From a checkpoint of a small transformer trained on Wikipedia.
Size: 10 layers, 2 heads of 64.
Architecture: LayerNorm before each block, rotary positions, attention and MLP in parallel.
Each number is 50 + 15 x the weight over its row's rms, rounded and kept within 0 to 99. Layers, rows and columns count from 0. The size before them is the row's rms in percent of the matrix's.

# up: layer 6 MLP up, 512x128, rms 0.55, rows 229-328, columns 96-127
# down: layer 6 MLP down (transposed), 512x128, rms 0.555, rows 229-328, columns 96-127
up229 102:74 67 20 57 63 20 30 72 57 68 35 26 52 73 50 42 54 37 35 70 49 40 53 37 53 45 50 69 36 45 78 44
down229 103:41 52 55 88 73 47 21 35 49 34 50 59 41 21 41 47 53 64 48 37 67 68 67 62 30 49 45 45 49 40 45 41
up230 095:59 25 58 48 67 25 26 33 49 40 61 46 57 25 53 23 57 39 59 76 55 58 64 42 28 46 45 46 69 67 25 60
down230 100:65 59 65 32 34 91 71 29 41 61 50 40 25 53 59 10 73 54 50 67 86 31 49 19 56 54 70 65 42 48 54 71
up231 101:45 31 53 55 49 38 38 53 32 36 32 56 36 59 28 44 51 69 59 61 28 53 63 54 20 45 56 39 61 45 79 45
down231 109:47 34 57 38 30 57 58 44 47 27 29 58 42 41 33 42 40 27 61 46 51 88 30 61 47 74 44 48 75 77 63 43
up232 097:57 37 56 67 61 40 54 33 39 37 69 47 26 59 08 58 60 48 65 72 28 56 85 49 44 44 43 67 50 24 68 57
down232 103:43 42 26 51 38 54 42 50 54 66 65 53 19 70 53 54 25 67 56 76 30 46 57 56 39 73 74 42 58 63 31 56
up233 101:54 55 74 69 54 50 99 69 43 30 55 47 73 52 50 52 28 45 45 35 37 59 42 30 61 33 42 58 80 62 48 51
down233 094:39 65 46 43 50 50 51 78 67 38 66 58 39 63 54 58 81 58 67 42 36 57 36 91 55 62 52 72 39 42 52 78
up234 095:47 35 54 30 46 53 31 38 41 62 33 56 41 63 22 59 26 41 50 59 86 54 47 46 82 54 63 47 39 40 54 51
down234 096:66 49 45 71 78 55 63 56 66 43 58 39 53 17 77 28 60 46 42 45 18 49 20 65 40 23 65 39 71 67 75 67
up235 093:55 60 44 54 64 26 56 23 40 30 16 62 25 38 40 43 77 24 53 49 50 66 68 28 59 53 43 51 23 47 39 63
down235 091:25 60 41 63 51 51 37 54 58 27 19 51 49 43 64 40 50 45 63 68 64 54 66 47 59 31 71 35 39 74 72 66
up236 094:45 37 49 30 52 74 54 51 63 42 35 37 52 41 21 38 44 29 49 53 65 50 34 39 54 40 33 61 63 30 69 68
down236 094:50 54 38 52 76 67 27 63 40 63 68 63 50 51 24 55 49 50 38 58 39 62 31 56 45 84 35 64 68 77 46 50
up237 098:45 43 74 69 74 25 44 62 43 50 32 64 54 31 52 48 35 88 48 36 25 68 26 53 65 55 41 55 75 56 50 47
down237 110:77 73 48 66 37 50 33 23 39 75 41 41 54 59 52 26 37 82 55 58 52 65 34 23 50 53 56 44 55 39 51 70
up238 098:64 38 42 66 26 51 56 67 30 43 58 23 51 22 32 43 51 51 55 85 48 59 15 65 55 50 56 57 39 39 50 71
down238 098:37 63 60 50 60 38 13 74 55 56 47 40 56 48 40 49 56 56 36 59 36 32 52 58 48 65 35 88 74 58 55 45
up239 094:45 22 73 46 35 59 80 59 64 51 43 45 75 28 53 57 79 45 49 70 26 25 54 26 67 42 48 43 48 66 40 43
down239 090:46 48 46 57 63 50 59 37 36 72 66 48 52 55 36 43 55 44 38 42 58 58 49 66 62 48 27 42 51 49 79 34
up240 101:85 52 53 61 38 33 47 50 28 47 65 58 38 62 59 58 47 61 09 58 17 58 05 76 23 69 85 45 54 25 74 38
down240 105:38 48 56 11 46 56 43 79 55 55 45 35 63 55 52 67 68 26 50 52 36 26 63 47 51 47 44 50 54 69 59 58
up241 098:17 37 67 40 61 21 48 28 47 12 61 52 59 33 68 41 59 86 56 67 42 39 51 45 39 60 60 54 63 78 49 24
down241 094:54 47 31 34 53 81 67 75 60 72 43 30 46 53 38 74 56 19 54 37 60 37 50 46 36 67 45 72 33 00 54 63
up242 096:40 59 73 49 61 49 62 25 71 63 22 42 61 27 56 48 57 46 67 54 42 48 57 44 66 40 41 73 76 44 63 39
down242 089:42 69 67 65 37 42 24 47 23 30 73 57 44 45 00 29 43 70 69 66 54 67 54 63 48 56 47 71 54 46 47 45
up243 096:51 68 69 57 48 41 45 46 49 48 65 35 45 50 27 41 55 40 73 38 29 42 53 39 60 19 44 54 64 45 59 43
down243 094:78 69 37 53 29 50 15 31 48 76 24 50 55 45 20 41 60 45 35 54 47 59 70 46 47 36 52 35 56 48 40 41
up244 094:40 44 49 65 46 79 47 40 55 29 42 38 21 28 79 77 70 56 42 39 53 41 61 57 22 43 24 86 53 54 63 52
down244 092:53 53 64 56 59 49 69 53 55 53 43 38 31 63 45 42 34 67 41 38 61 62 37 47 40 58 38 21 40 42 53 50
up245 105:49 50 56 47 41 39 51 62 62 54 83 74 47 64 59 22 57 54 56 53 49 24 56 51 50 53 47 48 30 35 42 42
down245 104:38 45 46 45 62 57 73 56 38 70 43 60 71 65 44 57 52 54 55 61 49 66 53 57 56 47 56 19 63 50 31 50
up246 100:47 33 73 28 77 27 61 45 64 56 42 70 42 22 55 62 78 64 84 56 46 71 66 46 34 76 34 49 76 36 36 61
down246 096:57 54 29 32 65 60 39 64 23 42 54 48 32 56 57 24 51 60 41 49 54 47 62 56 58 49 00 29 45 47 42 70
up247 103:31 39 34 42 13 42 36 50 54 62 29 65 53 49 60 43 58 61 56 58 53 50 47 39 31 78 44 55 45 66 68 57
down247 108:39 37 67 66 57 47 36 62 49 36 51 48 82 32 32 66 45 55 61 70 53 52 41 73 66 41 61 36 49 51 43 39
up248 097:33 44 43 56 33 86 24 59 67 69 34 60 74 33 55 24 25 71 18 49 48 47 55 49 41 75 52 83 43 52 53 34
down248 097:69 53 64 41 47 25 50 75 43 69 56 66 46 79 48 43 60 33 65 74 58 30 44 36 68 58 67 53 64 39 66 62
up249 094:71 49 53 30 40 68 47 37 64 38 30 39 50 72 56 45 50 40 52 55 39 50 67 45 44 79 29 59 49 30 54 57
down249 100:08 49 51 53 33 37 39 34 42 23 34 51 44 52 69 42 49 26 70 49 27 62 68 19 52 47 53 54 58 16 29 65
up250 095:40 27 56 54 55 42 62 65 45 30 40 30 50 86 60 46 67 68 40 47 71 82 30 37 48 45 55 65 46 67 55 45
down250 080:28 71 48 51 28 62 31 64 46 66 76 56 20 31 73 56 37 28 52 53 56 88 44 45 58 44 95 53 73 60 62 71
up251 094:50 33 61 76 55 36 32 54 59 38 22 51 46 25 71 14 39 59 45 47 53 51 49 74 48 53 47 46 70 77 75 72
down251 101:50 26 43 51 50 52 34 16 46 32 48 52 43 24 60 44 51 59 42 48 64 72 34 49 48 77 25 65 52 60 42 48
up252 108:58 52 61 19 70 33 60 73 35 68 70 72 57 71 55 59 59 79 65 73 57 39 54 69 62 73 39 54 35 23 57 43
down252 102:37 64 61 23 53 47 33 47 55 69 46 63 36 40 73 70 39 25 52 49 43 46 77 51 71 45 56 30 62 52 67 55
up253 105:38 65 27 66 39 70 63 57 18 47 55 32 47 41 35 68 41 60 22 41 58 66 33 41 22 45 35 79 47 62 43 50
down253 103:40 84 71 65 54 36 58 40 64 54 63 27 32 55 17 51 20 37 49 50 57 64 47 60 50 50 30 47 34 45 50 39
up254 100:33 56 67 35 42 28 67 59 49 63 46 47 45 56 53 37 59 36 64 60 36 60 33 40 42 49 76 49 51 36 64 85
down254 090:45 66 50 52 59 51 80 57 43 47 14 34 68 43 32 30 59 32 40 40 64 67 50 57 34 79 42 27 36 50 44 59
up255 110:72 50 68 56 24 58 59 93 72 53 52 51 55 34 57 46 44 54 44 56 62 64 24 59 49 47 32 58 67 46 57 58
down255 095:50 45 51 47 43 47 52 58 26 62 30 48 73 24 40 48 57 37 40 57 61 52 80 33 39 49 65 75 48 49 33 47
up256 104:65 57 49 44 40 48 49 54 26 49 54 56 67 35 29 71 46 36 48 25 55 42 24 54 56 47 64 63 57 28 61 57
down256 097:55 33 61 62 54 75 45 54 62 50 35 49 55 30 39 40 55 39 57 50 81 36 54 77 54 52 63 37 28 54 10 41
up257 098:22 51 42 64 61 49 65 49 73 40 07 69 52 35 61 45 58 53 39 52 39 52 62 48 46 61 28 25 62 49 52 58
down257 101:60 89 70 65 38 44 35 26 33 61 49 45 61 50 57 66 66 57 49 77 34 59 51 51 59 38 50 33 51 27 31 56
up258 106:40 69 72 64 32 64 23 46 58 68 33 76 34 50 48 46 39 06 70 44 79 48 41 40 70 38 64 37 46 52 39 27
down258 091:50 15 31 51 72 37 66 59 59 32 56 57 72 60 65 44 41 88 39 67 40 69 33 67 58 65 27 43 40 25 51 52
up259 094:50 30 66 41 94 37 55 63 14 51 38 60 36 29 57 49 52 56 55 88 32 40 64 48 38 30 43 64 58 92 56 46
down259 096:38 73 43 27 26 60 57 34 80 55 38 34 47 41 42 58 51 46 48 38 70 58 37 41 39 54 60 62 50 33 61 41
up260 098:45 40 50 64 48 35 51 59 15 39 44 56 51 28 56 28 63 51 18 38 32 67 51 60 44 56 61 46 69 43 47 41
down260 103:62 51 33 54 57 46 53 37 56 54 55 52 52 54 36 80 53 31 76 53 50 45 73 46 60 52 42 51 57 51 49 30
up261 093:25 59 44 70 72 67 51 34 36 58 63 49 48 43 24 38 31 43 44 68 61 34 83 42 36 41 44 49 48 74 29 39
down261 091:68 43 48 45 69 68 59 32 83 42 29 60 39 64 45 52 65 39 58 42 80 30 67 54 31 54 66 56 53 77 67 65
up262 094:43 43 45 50 45 66 34 63 57 63 61 29 60 58 30 67 25 56 45 41 32 46 49 51 58 55 26 51 77 59 42 65
down262 096:82 56 42 36 30 41 66 48 28 38 50 74 57 65 58 46 68 31 18 40 50 45 46 67 42 65 54 48 25 43 65 34
up263 105:72 57 72 38 52 13 57 47 38 62 58 58 59 50 27 60 57 51 74 42 51 53 44 37 47 32 82 25 67 47 50 42
down263 089:32 52 22 65 38 30 59 67 30 65 54 57 56 39 69 46 43 38 14 61 68 31 60 51 75 60 63 22 60 35 60 52
up264 101:82 40 70 68 59 76 56 60 45 41 17 62 82 48 61 15 54 58 50 57 60 72 70 67 21 59 44 54 45 21 65 82
down264 111:22 78 44 50 37 37 47 60 44 28 69 30 41 39 52 55 34 46 50 45 46 48 06 71 51 39 25 77 74 52 96 30
up265 103:78 41 59 44 51 69 30 46 57 74 26 91 33 74 46 56 54 41 38 64 34 51 51 56 36 49 72 44 62 28 43 53
down265 118:52 54 61 58 56 25 33 45 57 73 64 79 45 54 43 74 43 54 47 40 48 17 88 39 28 52 36 57 35 37 69 28
up266 108:34 35 84 38 35 20 44 28 73 45 22 41 42 57 47 47 45 51 50 39 81 46 78 23 67 53 48 49 37 45 54 40
down266 088:48 64 48 53 73 76 80 36 47 37 40 59 44 49 43 66 60 61 38 50 84 69 33 54 50 42 58 49 51 56 74 50
up267 098:51 42 71 40 49 70 46 41 42 40 70 62 58 43 47 35 82 52 79 49 42 48 52 35 45 48 64 55 57 49 39 65
down267 095:47 62 49 34 44 32 51 62 23 56 54 50 45 64 48 02 65 27 73 70 23 53 40 59 30 50 30 51 41 27 39 60
up268 095:41 47 55 49 39 53 61 64 63 28 67 56 59 39 66 66 51 60 64 27 49 54 45 53 64 69 35 50 79 24 30 36
down268 098:76 41 52 30 55 14 59 57 51 41 54 47 50 44 61 49 35 60 39 40 79 62 45 68 46 69 52 56 56 62 64 27
up269 104:45 49 41 58 50 32 48 63 51 48 50 45 58 55 78 40 31 72 44 80 48 25 64 28 34 55 48 50 35 74 66 59
down269 107:45 22 45 47 60 51 45 41 59 40 80 72 52 49 39 67 48 31 42 37 51 67 63 43 49 44 59 73 40 85 35 32
up270 109:58 54 70 36 45 43 37 37 56 40 58 41 37 47 74 23 49 54 77 88 48 24 56 54 53 49 66 46 46 64 47 55
down270 119:51 46 76 24 35 38 50 73 59 55 35 25 21 50 53 37 59 55 73 59 50 47 71 39 58 25 32 52 34 60 42 47
up271 091:32 48 39 24 42 57 53 49 54 45 49 43 95 69 36 69 35 26 74 42 56 37 52 25 44 42 40 45 93 68 43 43
down271 089:46 56 56 38 52 44 32 39 43 68 54 57 53 58 27 58 36 60 46 74 35 24 43 76 50 72 59 44 36 57 30 48
up272 096:39 50 89 60 34 06 41 63 47 65 42 65 38 68 63 33 30 48 29 57 59 44 30 43 52 57 62 57 69 38 49 56
down272 104:46 00 60 54 55 26 66 58 41 66 39 60 29 51 58 73 33 29 44 43 63 16 60 65 40 59 34 52 38 39 51 38
up273 111:71 54 67 35 43 60 46 31 51 51 40 26 26 59 61 67 57 31 38 30 43 18 56 33 47 29 48 37 81 33 25 54
down273 104:51 95 73 47 45 65 62 58 57 34 32 48 46 57 46 56 42 35 11 32 36 52 40 54 45 65 58 63 67 55 77 57
up274 093:47 77 84 58 58 51 32 71 64 56 68 24 20 30 59 39 18 66 41 64 55 64 39 71 44 56 54 41 53 35 82 40
down274 088:42 50 52 27 37 54 45 47 77 45 55 44 95 43 51 41 36 40 65 40 51 38 61 61 51 36 45 50 44 57 80 68
up275 097:60 64 80 41 61 53 67 87 43 34 56 54 31 41 63 58 43 74 52 52 15 67 78 59 68 52 70 75 40 48 33 49
down275 104:36 51 41 63 54 62 61 60 48 44 13 37 56 58 34 75 49 47 14 68 66 31 50 42 45 62 70 44 37 48 48 88
up276 102:47 47 51 39 52 44 56 63 36 60 44 61 58 73 57 40 57 19 51 69 72 60 56 36 55 67 43 38 58 73 32 38
down276 103:20 56 38 77 70 53 57 46 48 60 34 57 48 47 34 45 65 68 63 56 85 47 69 59 54 70 49 75 45 41 58 40
up277 085:51 61 42 59 62 51 43 52 82 82 52 52 54 65 78 44 66 38 76 34 55 56 66 56 60 38 59 48 31 50 36 36
down277 092:47 68 81 36 63 47 66 50 39 36 38 42 77 48 54 44 52 37 38 35 52 72 49 87 36 43 61 35 70 43 47 37
up278 099:60 53 23 62 43 46 52 32 17 68 45 41 42 35 46 52 47 47 61 41 47 50 50 46 89 77 58 28 67 64 55 47
down278 113:59 54 74 42 34 59 56 46 51 47 38 54 61 50 31 84 39 60 36 17 50 39 51 53 25 66 52 77 37 35 83 38
up279 110:66 46 48 25 29 36 46 43 59 14 36 53 55 84 44 51 36 60 50 79 57 33 48 87 57 62 70 50 63 44 58 43
down279 125:77 23 47 74 58 29 50 50 36 65 72 47 54 53 58 41 46 52 44 41 25 68 49 47 35 48 57 56 15 68 24 69
up280 091:47 67 53 50 44 58 53 69 49 86 06 72 43 39 48 34 38 32 28 29 15 56 53 52 41 56 52 58 62 52 73 39
down280 097:64 41 42 60 38 50 30 53 54 21 71 48 59 78 70 71 15 53 47 72 39 58 39 28 39 75 34 62 58 08 19 36
up281 090:37 56 50 69 47 56 45 42 23 42 45 58 53 85 36 52 48 50 61 66 58 48 45 44 44 54 61 51 90 63 49 54
down281 095:64 63 55 56 62 54 49 49 51 68 60 79 35 35 41 32 38 43 26 27 48 37 34 71 51 40 65 48 45 60 38 49
up282 103:56 70 25 48 43 47 28 49 63 69 66 23 60 40 44 12 41 53 29 52 26 34 57 40 52 62 35 65 48 75 50 76
down282 097:35 22 61 47 62 33 55 53 34 18 46 62 49 34 46 68 53 62 37 65 79 33 65 59 33 39 50 41 37 51 45 33
up283 098:48 54 20 66 35 62 48 41 48 73 46 60 33 62 68 73 41 29 42 32 68 45 58 37 58 37 46 57 54 49 69 66
down283 095:85 33 69 58 45 32 47 45 25 51 52 21 74 42 58 45 65 75 24 49 44 48 33 44 35 69 76 72 39 45 39 48
up284 100:51 62 47 61 81 47 45 54 93 42 40 72 83 43 58 44 58 61 60 40 73 70 19 46 56 58 55 55 39 54 48 49
down284 102:39 73 27 51 44 44 26 50 52 73 28 34 47 21 50 43 50 32 28 27 55 29 71 65 35 59 87 61 49 55 37 46
up285 091:49 38 41 50 64 72 38 38 63 41 60 46 52 37 20 62 62 45 54 68 46 49 37 56 57 27 43 68 41 23 50 68
down285 082:31 66 50 63 32 61 56 60 53 39 66 43 66 33 82 68 43 59 70 23 54 40 28 46 23 76 40 60 43 38 39 73
up286 088:43 55 23 41 35 41 39 38 59 54 34 34 63 56 72 50 52 50 46 47 62 47 50 56 44 57 61 25 40 71 40 57
down286 089:68 61 50 58 52 35 69 11 36 33 61 75 40 63 15 45 48 76 30 56 45 56 58 82 49 65 43 48 41 51 46 41
up287 108:63 39 44 28 66 67 48 44 59 63 34 37 70 37 68 66 43 50 52 63 53 30 71 53 42 39 42 62 65 66 60 52
down287 092:56 35 76 33 23 46 47 21 50 61 69 39 30 58 42 59 65 53 64 50 65 34 53 73 53 56 70 43 42 58 48 46
up288 107:58 37 34 38 86 57 62 35 52 33 27 58 27 78 55 55 84 46 29 69 61 62 30 34 63 41 48 33 63 29 52 53
down288 112:64 31 43 48 70 45 45 53 36 41 60 58 57 50 79 52 34 21 55 44 32 46 60 62 35 74 56 15 28 29 31 61
up289 098:34 49 57 40 47 89 59 55 64 60 61 40 73 61 55 55 47 49 72 29 40 68 32 34 62 52 55 39 68 43 70 66
down289 107:38 53 43 42 37 78 78 40 62 20 38 64 39 30 38 60 33 33 39 53 51 67 33 74 44 62 75 31 52 38 84 33
up290 100:50 44 89 44 65 44 47 32 37 29 54 64 49 52 76 42 52 55 55 60 54 59 58 00 56 54 54 24 56 20 57 62
down290 103:57 38 36 51 54 37 55 69 69 16 66 57 20 63 59 48 17 30 44 49 65 57 61 48 51 33 48 56 46 69 62 59
up291 108:42 31 34 80 33 50 37 66 58 47 14 30 31 36 26 36 61 64 70 48 64 67 25 37 48 49 61 42 53 68 52 27
down291 107:41 63 42 43 55 86 41 67 65 43 32 50 74 42 56 70 28 54 25 26 58 32 37 61 73 59 47 46 77 57 40 61
up292 095:91 41 63 34 61 63 72 56 71 43 41 40 63 45 13 38 41 44 45 40 62 58 38 35 68 40 23 40 45 30 49 40
down292 082:44 45 32 50 60 33 35 27 27 57 64 41 46 17 35 48 39 59 46 62 54 45 57 51 51 58 24 49 46 44 45 67
up293 088:25 54 62 26 32 41 56 42 69 49 58 31 45 26 72 69 44 34 56 65 46 33 57 38 32 38 64 40 26 42 15 77
down293 091:42 43 32 52 67 61 45 69 58 57 46 27 43 63 35 53 60 53 58 34 43 66 58 39 51 79 43 49 34 31 72 51
up294 096:39 45 45 25 63 52 50 79 32 65 58 63 46 44 67 43 39 34 70 10 33 48 32 30 66 59 56 56 45 47 39 46
down294 091:46 42 48 25 48 38 60 44 23 39 30 52 35 65 60 62 33 66 48 75 43 60 39 50 31 68 49 29 57 16 57 57
up295 095:15 48 37 55 40 47 54 34 58 57 36 59 28 59 85 50 43 25 44 73 43 62 25 70 46 36 50 63 42 57 70 46
down295 099:63 41 66 50 46 23 52 21 09 51 36 29 69 58 61 68 35 44 65 60 53 60 66 68 42 52 52 55 55 46 36 36
up296 089:51 68 39 38 46 56 35 26 60 43 57 52 50 41 53 59 52 53 15 61 70 72 49 33 76 38 36 68 28 79 35 36
down296 093:48 72 71 40 73 35 61 44 62 31 62 71 63 49 70 44 32 59 43 95 74 38 64 44 35 52 42 51 42 53 41 36
up297 098:07 45 44 49 61 54 51 55 29 47 41 28 68 67 69 31 46 63 59 69 29 43 49 48 41 81 36 62 60 11 68 44
down297 094:40 47 58 39 70 71 57 70 55 73 43 58 48 34 42 33 57 57 38 51 40 59 59 49 50 42 86 79 39 67 69 28
up298 090:59 59 46 56 57 51 45 47 38 33 65 41 27 74 69 30 51 26 46 33 66 52 55 43 48 62 48 46 75 59 65 52
down298 084:32 16 63 48 55 32 09 45 38 62 49 43 72 55 55 54 65 74 65 68 30 43 37 40 55 57 51 43 43 46 37 44
up299 097:56 06 52 26 52 73 59 79 26 47 41 42 57 56 65 32 35 55 77 49 61 61 45 38 57 73 56 29 64 59 31 69
down299 094:41 49 42 53 72 44 45 57 52 35 69 54 54 36 50 50 86 29 47 44 71 42 76 35 20 38 42 23 43 35 56 47
up300 098:27 35 78 75 49 53 48 75 48 44 25 30 34 48 47 63 51 58 21 64 58 58 54 58 63 39 31 57 68 55 70 60
down300 099:65 60 36 32 27 62 31 55 61 39 61 53 43 64 79 57 21 33 62 37 66 69 18 57 47 72 26 40 41 50 61 51
up301 097:88 49 38 70 78 40 65 39 25 62 28 54 64 42 52 61 28 75 50 55 46 46 64 50 79 54 50 70 65 55 79 48
down301 104:45 31 28 65 65 55 65 49 66 61 44 57 73 44 41 63 31 57 23 43 60 72 32 57 72 50 70 60 58 41 70 41
up302 094:60 53 37 57 59 40 46 75 69 38 34 57 26 30 59 87 20 67 59 57 43 52 55 74 31 55 41 49 72 60 49 31
down302 097:48 45 28 51 56 44 48 60 55 75 49 65 29 37 38 32 60 35 66 38 43 54 39 48 65 47 57 33 42 61 57 63
up303 106:32 38 61 44 47 51 62 27 37 76 71 65 15 41 57 19 54 68 84 76 51 57 30 50 74 29 46 65 49 56 76 38
down303 102:65 34 43 68 47 53 38 48 22 54 68 41 43 58 43 51 64 66 48 63 48 47 68 41 75 30 39 42 42 73 59 25
up304 105:54 16 32 43 76 44 46 35 47 71 40 50 61 57 52 56 67 39 33 51 31 59 49 54 42 54 68 57 69 50 37 35
down304 089:60 60 72 41 22 56 43 62 68 24 48 59 37 44 45 37 41 51 72 35 89 68 49 56 45 54 65 60 27 74 77 78
up305 097:55 80 52 55 49 50 39 50 52 50 70 45 63 61 64 41 77 27 79 52 60 57 21 42 32 64 41 77 37 52 71 49
down305 092:21 51 44 28 29 51 67 32 55 35 39 58 54 34 53 31 40 19 70 55 30 68 34 63 48 62 65 35 36 43 52 69
up306 091:65 49 40 49 59 20 31 37 17 71 39 47 52 37 35 39 34 66 40 83 31 47 59 36 13 71 50 75 60 65 15 15
down306 094:10 59 39 45 66 73 48 50 32 48 51 81 39 53 37 59 49 41 65 26 56 63 49 68 59 40 50 34 42 35 76 71
up307 105:39 60 49 49 63 34 55 38 68 77 75 46 45 51 61 73 38 71 62 57 29 41 27 68 54 31 40 79 65 67 38 65
down307 111:65 60 61 22 47 41 47 53 33 53 62 54 29 64 30 53 37 52 62 38 08 38 47 53 47 54 30 11 33 50 51 38
up308 098:29 50 69 31 57 54 44 83 49 53 42 19 85 70 39 55 77 79 36 78 41 67 38 70 23 57 78 41 46 34 21 63
down308 111:27 14 41 37 52 51 46 59 41 37 65 39 58 48 39 40 49 70 37 28 23 42 43 73 73 81 43 73 45 52 59 59
up309 101:67 16 49 52 27 77 49 61 51 76 39 72 33 46 42 60 37 47 48 33 68 54 38 66 10 53 61 59 76 53 60 71
down309 097:64 35 52 62 47 69 57 36 35 67 53 49 45 57 46 69 52 47 20 51 62 48 36 38 46 44 99 50 40 34 86 41
up310 097:50 77 32 40 16 72 30 50 53 48 30 39 53 63 50 60 64 13 61 68 69 41 36 66 61 53 50 42 60 44 57 86
down310 083:45 33 73 79 81 43 54 59 36 47 77 58 72 48 65 41 68 62 74 38 51 58 41 32 41 43 44 53 30 52 50 11
up311 096:50 62 45 41 38 46 61 37 41 55 47 71 38 76 56 47 37 63 40 83 73 42 47 37 51 54 49 64 28 67 69 64
down311 087:44 35 53 70 46 66 48 71 41 37 55 07 67 52 48 55 38 33 73 33 69 44 59 51 51 58 68 47 59 62 25 39
up312 098:75 43 35 32 53 42 40 69 75 59 42 29 41 60 37 42 45 39 43 73 75 34 61 49 46 76 84 71 52 19 71 43
down312 098:63 52 69 62 75 62 54 28 39 55 47 49 43 27 32 49 62 38 59 56 27 17 52 60 59 33 41 53 31 57 59 66
up313 098:40 57 69 63 39 34 57 41 39 43 53 40 51 82 34 70 41 61 58 49 74 71 28 43 54 64 48 78 42 52 40 17
down313 111:75 38 48 55 77 55 48 67 52 47 99 89 29 31 35 46 71 41 62 59 28 47 58 61 48 47 52 51 52 68 86 57
up314 099:75 40 53 42 57 46 48 47 56 39 60 55 38 35 56 57 43 23 33 53 60 56 44 36 68 65 57 41 60 57 62 66
down314 091:29 61 15 58 62 56 43 25 43 28 59 38 42 45 40 36 50 71 54 34 56 42 30 63 54 58 48 53 41 47 38 76
up315 106:55 33 46 46 45 19 56 59 50 75 95 38 45 30 42 46 50 25 14 46 54 19 37 30 45 68 48 48 62 43 71 24
down315 103:41 55 42 34 42 78 37 46 59 49 29 57 57 67 48 26 58 44 40 39 32 69 41 82 51 30 41 44 56 60 43 67
up316 096:43 47 79 39 32 38 58 54 76 68 42 54 51 37 58 24 67 73 77 35 45 48 32 48 40 63 34 54 47 64 51 53
down316 089:54 70 57 64 58 26 36 36 24 60 40 50 72 20 37 48 54 48 56 52 29 54 46 58 18 40 66 37 31 43 34 34
up317 096:58 48 69 53 56 54 53 25 58 36 76 59 87 25 30 33 46 59 39 49 32 57 42 28 37 53 17 43 66 56 36 50
down317 089:57 21 65 62 51 39 54 61 44 35 47 46 33 66 46 43 37 59 33 59 83 27 38 46 45 36 65 75 36 47 51 32
up318 102:52 56 47 59 09 53 15 79 52 29 67 58 24 37 71 72 49 22 58 37 65 55 72 63 41 55 42 39 83 59 64 61
down318 093:46 16 79 56 74 31 59 29 50 53 52 51 66 48 52 47 63 58 43 77 18 38 25 61 21 54 46 28 47 53 62 45
up319 092:67 62 38 52 61 51 38 22 69 64 60 71 55 40 48 24 69 63 38 57 54 45 56 20 64 44 51 49 49 41 26 48
down319 107:62 67 52 49 42 66 24 14 47 46 56 68 37 44 27 46 37 43 50 44 47 54 68 62 51 59 48 60 59 54 50 37
up320 100:57 43 46 40 49 52 55 65 95 47 37 34 79 78 71 56 29 43 73 55 68 46 49 49 42 60 53 81 59 48 52 43
down320 088:63 51 60 42 54 20 44 51 61 61 31 11 63 41 63 46 65 40 64 52 43 27 67 50 54 61 80 69 51 30 50 60
up321 092:59 65 58 55 51 62 42 44 48 37 61 76 43 26 34 58 51 45 33 09 47 30 60 26 53 51 45 58 57 67 54 49
down321 079:41 74 58 41 48 56 81 27 68 62 43 49 55 66 44 49 42 41 65 63 51 81 55 64 57 73 65 37 65 49 53 50
up322 104:42 39 54 40 31 53 61 47 61 60 64 71 58 44 63 38 33 68 78 50 59 41 88 24 51 56 44 47 82 35 48 47
down322 111:36 98 49 80 52 30 57 56 58 73 54 53 50 72 51 70 54 56 52 61 57 56 13 74 68 57 41 42 49 71 57 42
up323 107:43 25 52 33 67 48 63 42 67 67 24 62 59 61 57 46 63 56 79 55 36 55 49 46 52 15 40 58 75 45 57 61
down323 105:45 57 35 41 34 82 50 30 37 70 17 55 71 84 78 37 52 50 52 63 64 50 46 46 60 39 69 55 34 70 09 47
up324 095:45 29 83 69 50 42 53 41 40 67 62 46 62 37 49 38 62 43 80 71 50 20 40 44 55 56 68 33 50 46 58 47
down324 104:37 31 55 59 39 57 21 37 49 50 63 53 59 47 46 60 49 63 70 49 41 50 67 46 30 51 71 39 39 72 59 52
up325 102:55 61 46 47 35 49 57 54 22 71 41 36 78 53 74 61 66 50 69 28 27 38 64 52 29 38 30 37 54 40 43 53
down325 103:37 40 90 53 71 33 71 38 14 49 53 42 45 57 68 57 24 21 52 83 31 45 55 61 35 41 45 81 48 37 60 50
up326 102:52 59 45 39 37 32 39 47 50 57 61 37 48 53 39 74 36 55 58 63 64 58 48 52 81 43 40 71 50 23 50 43
down326 106:64 21 31 38 39 71 52 78 70 72 47 48 47 53 49 21 27 39 40 51 50 40 58 52 29 37 63 59 46 65 65 57
up327 103:49 42 58 40 28 57 38 42 65 42 37 61 27 35 54 49 56 36 44 26 44 56 82 38 32 49 69 64 62 44 42 58
down327 097:49 47 62 61 23 17 31 47 51 48 58 25 51 28 30 56 48 61 52 31 36 60 51 68 56 64 67 71 12 75 71 42
up328 097:50 37 57 53 55 42 69 42 45 73 24 52 52 70 42 56 84 42 66 43 22 47 53 63 51 56 06 74 58 48 64 51
down328 084:56 92 50 54 37 49 26 43 63 31 35 39 59 33 56 54 32 33 35 63 36 53 41 54 67 22 45 43 48 42 37 43